Each number is 128 + 32 x the weight over its row's rms, rounded and kept within 0 to 255. Layers, rows and columns count from 0. Numbers have three digits each. The size before them is the row's rms in percent of the matrix's.

# layer 3 attention key, 128x128, rms 0.156, rows 25-35, columns 0-127
103:097105107147149164111113101135152123149119110120101141118141145120127130178129149146140108059137148189150109137191128143144197073137081152133099110086167190149150171145153137165109146114176084143156136070165151145114142131126110088148132121202128169076170087146119156117190140209120129096181081094155059179153110084100168101127090153172116114153086096168124160140166079096134188115144
109:151142126176136141130168175088102167183121084060097163098142124072092196151122123133063133112109165068152113124170152152148100147152138159158138121101124117170164140195087080095105113074095188090181136097127166146160151164147131158179081136166106129113105148117081168175116130095157193179165097137146088143158138126177159128130096147148105154124106129144113153072208143121146125119131
116:111144127163078115100114130160142131132123098136135147125129094134161132125154144119117117115081133034148146090205152160115174120168094139051106143130170135107097119098097134102109062145163086118142198150144112119148081206153134176126126066080082088171104121144109123094130101113101137107075124130104103061124097106130165136079137138113116039181117156123133127158139131066095084189106
098:141134121109092163207136171139151146104095168145155121128147098121132117136163090170154103158139143128107138111082150130144087135150129130177189199134155150128161152173102128112116091163129170117113136164048118132142080140139145120140104135076127112163070105125124123124135125077104096095111108186118123173108083133032081134150015168061082125141124060147157094118109156155128137084112
102:104088148140177177127143104125138112113064126122138120174142107123149107144090110113154091127083097090037174133158160169089099101226170143107132143106194147134148063125106138114133140116139106133110124132113167151098189102201125089105121094095162076121096132151067143077119130165098121081126124083132167144179082167115111112080083114118073103116130129127193131094124106141162151125073
099:134162186158124098104165173058167142114194104142127103124149154145088121104122136162060111128117153158080102221070137178122096075176183132156140102167125118149105086101129159141148130134133117181164156150119110133154105139155090168131138141088102079154087121123116124068138103126154135171054083095208159083162147152133133149149164096089169170140076165117089139104095131129133116120121
091:082132154125158138052119124136110112119128148148113170147171169155110134120109173105170126168138147137118106144135164199081094155151169160075115132151125109159120023166138175123143133074102197113160128129107120087077116153134169130095133093096115117108162121108132143145135158158102175083141147127125107183059084245150106159158122133105158167132135082119127084098174112106110084123092
108:092092147111108090083106119117129091159074141126130172069122121147151141139157137162138087180160083137131160142112114150141123154144104177149128157070140118125143054125134110097134165120097243182107041155108088109234099117122111145172134154144129143144120090126073135097158115118086096076088152165169083117097169147146170156181132119137107133114119107102130155137088121154158179141138
100:155165074064116093126117153115101122133109130060166115173116174132155117190125135105087150114108124054144119132184098118123131122161100116163112124169107215123111098126163099147142092135115109139093142132139166186133127137123092130124164195106154126090136169145106107151144183088104146191178168119138075114162107076134064159102082186102126156115115071181104119103164157170090124074095
082:123106096165157080102132167169127132074106095115179109124101150116183137116159175108126110145102115164081146138098105138144133191172140148134146123128149161188099123152077113077157128113144123092120149149110180085178134149025101169158144091127082067157181103160101139125107092134141147125076102135136132131115115132103117132152132091130118128194111205095225085131069107168089109124096
081:097133105166180137135112112145184116185122142149131128105146127131094138111092161176126150157149169118082113154159153127104145125154184090146129145096119148149105120152102126104152112108139117155119105108170043159148140153132198060138099108176146113088090181091176051138109133150038106150094144142170098145059117141094218153116121149171114135123131155079094119086086048130128138105149
# layer 3 attention query, 128x128, rms 0.155, rows 26-36, columns 0-127
104:117083080104111175127092140097108169129110132096106153133123128065145128135137182111124152129109161121145085057178180169196194108165143131141158129118170114152200132165166137151107108140064127126200129150109100150143127133123115095134105162143174099140141157112102120150127152149118184092128187090097125108118086115127134153123074087125163078105062100102155145093139123026101110060134
091:115133103173141126131122170142115119204126171090159105102093117163154093070123123131101133148184142232153171148157166124172118109141146153106177117133120164118128177102108078140116131200061139140120173124075125119138116175106139097131138173110161163061209081128163166187103143164125152166108177093132071133137149126098104078139179134123141156153103155159142159149097165119122167115151
106:112117159133145153093204136080101182154170136121131132123170113145103111156147077146094125091241142164083144094077106145077109132184088117094190109120166149129130150090111143117152153142147180123107124070078094109109102120168091126111124081086151080128119104126146126112114105091125192085170161106114092149144066094159131118165181180111123141103102170127143172114160115171147145183161
099:109133083156116128077155107083070129090151180149171187128105118163141151156097127108129129164160103140121178072123121159103102133119072064149078153188136094144128169121174124176146163165123181100119171117114115122068100112130124155086077139130143155115095115123135166068112098133086138065145134212053087125132124115109140101137122131142165119135173164125166160086162113184088118194154
111:166102129137093104112148163102114147051134128119166159100156079138124137088123163184164186112075168161140137081120156190099132075164151106118148074143133134074140145145168127137166094167092124141167126133122110125079135068157129129158187121142104090110154136150116108100100137124184148130143120144168127119105102120217180079133189109162150100169152128115158151175206105133126215149154
099:150117112098149140145083108193205093041196141142149096129111169089110120067161136106199159146097114126116108101056107202146162145163117151209128160111173147097174122162098163131126132125109081150105136152119142132192134139113098086130141166139142137099124165134098141099141104139163100155147122154102140131103212161123131129106106028112134134116144102136121074153103106106139146101115
102:059125103148157157108118125146116077066119212107114077107080135124155137081124126162121175100153152132114119180099209068131147125136129078145149148096174108146153039140127154080103142158094118171153116160124146088102139154062160134164122142121137087089113067164163156135108096115162108126127125135146143142093127165109134077129168052190094120080055119146106126095157128099124130109127
097:196076138115142094130091099130162147126123132085079081115125041149153098117122107139076086174179094177138142113188101115140143132096097115137118116122090221121155152190054092107101194119145115142132188179105084141129167161129167118188179119123121092098154101077098085122148142135159137122105161136125166110153120157117144138128156161142113130165190126079135087138093114138119169168146
080:181178108138128217107132115168088085188108205078105167106117144163138218097070131129144118048129086064086126191158133109086143127158155105073138152119100166168117125109136099139124092156094153129147135166134154162138121115091094148156144093118144177115103103179151163166070115145117111091129159078142115116123130133086101076109161133076166128118160128130113142125139135129083096166120
087:146150141109162171130083154133108135136100097099160078134104000098169171120101101105084141124173195123136066135123092119151165198161112112102144129163116118140102154181106139099121123152122207208150170167142138111158156144173106135107138125155194121094121061161073161110103108100158116106124111127110165134122108126177128081113153133130136155072091111118093127114120083163122115127138
079:112082192114107191139105145197121112135097161117146104102107091140083085105130117096155068177121113086072143074151142110127149101048156151195132083111111179116164157125097162138082118133106095157100074122142132103115146150133131111122174176179137139166131143090149095127118108132140109183183120138151151193186141134085116134060105103131115064169112156188140132137107149066131132091136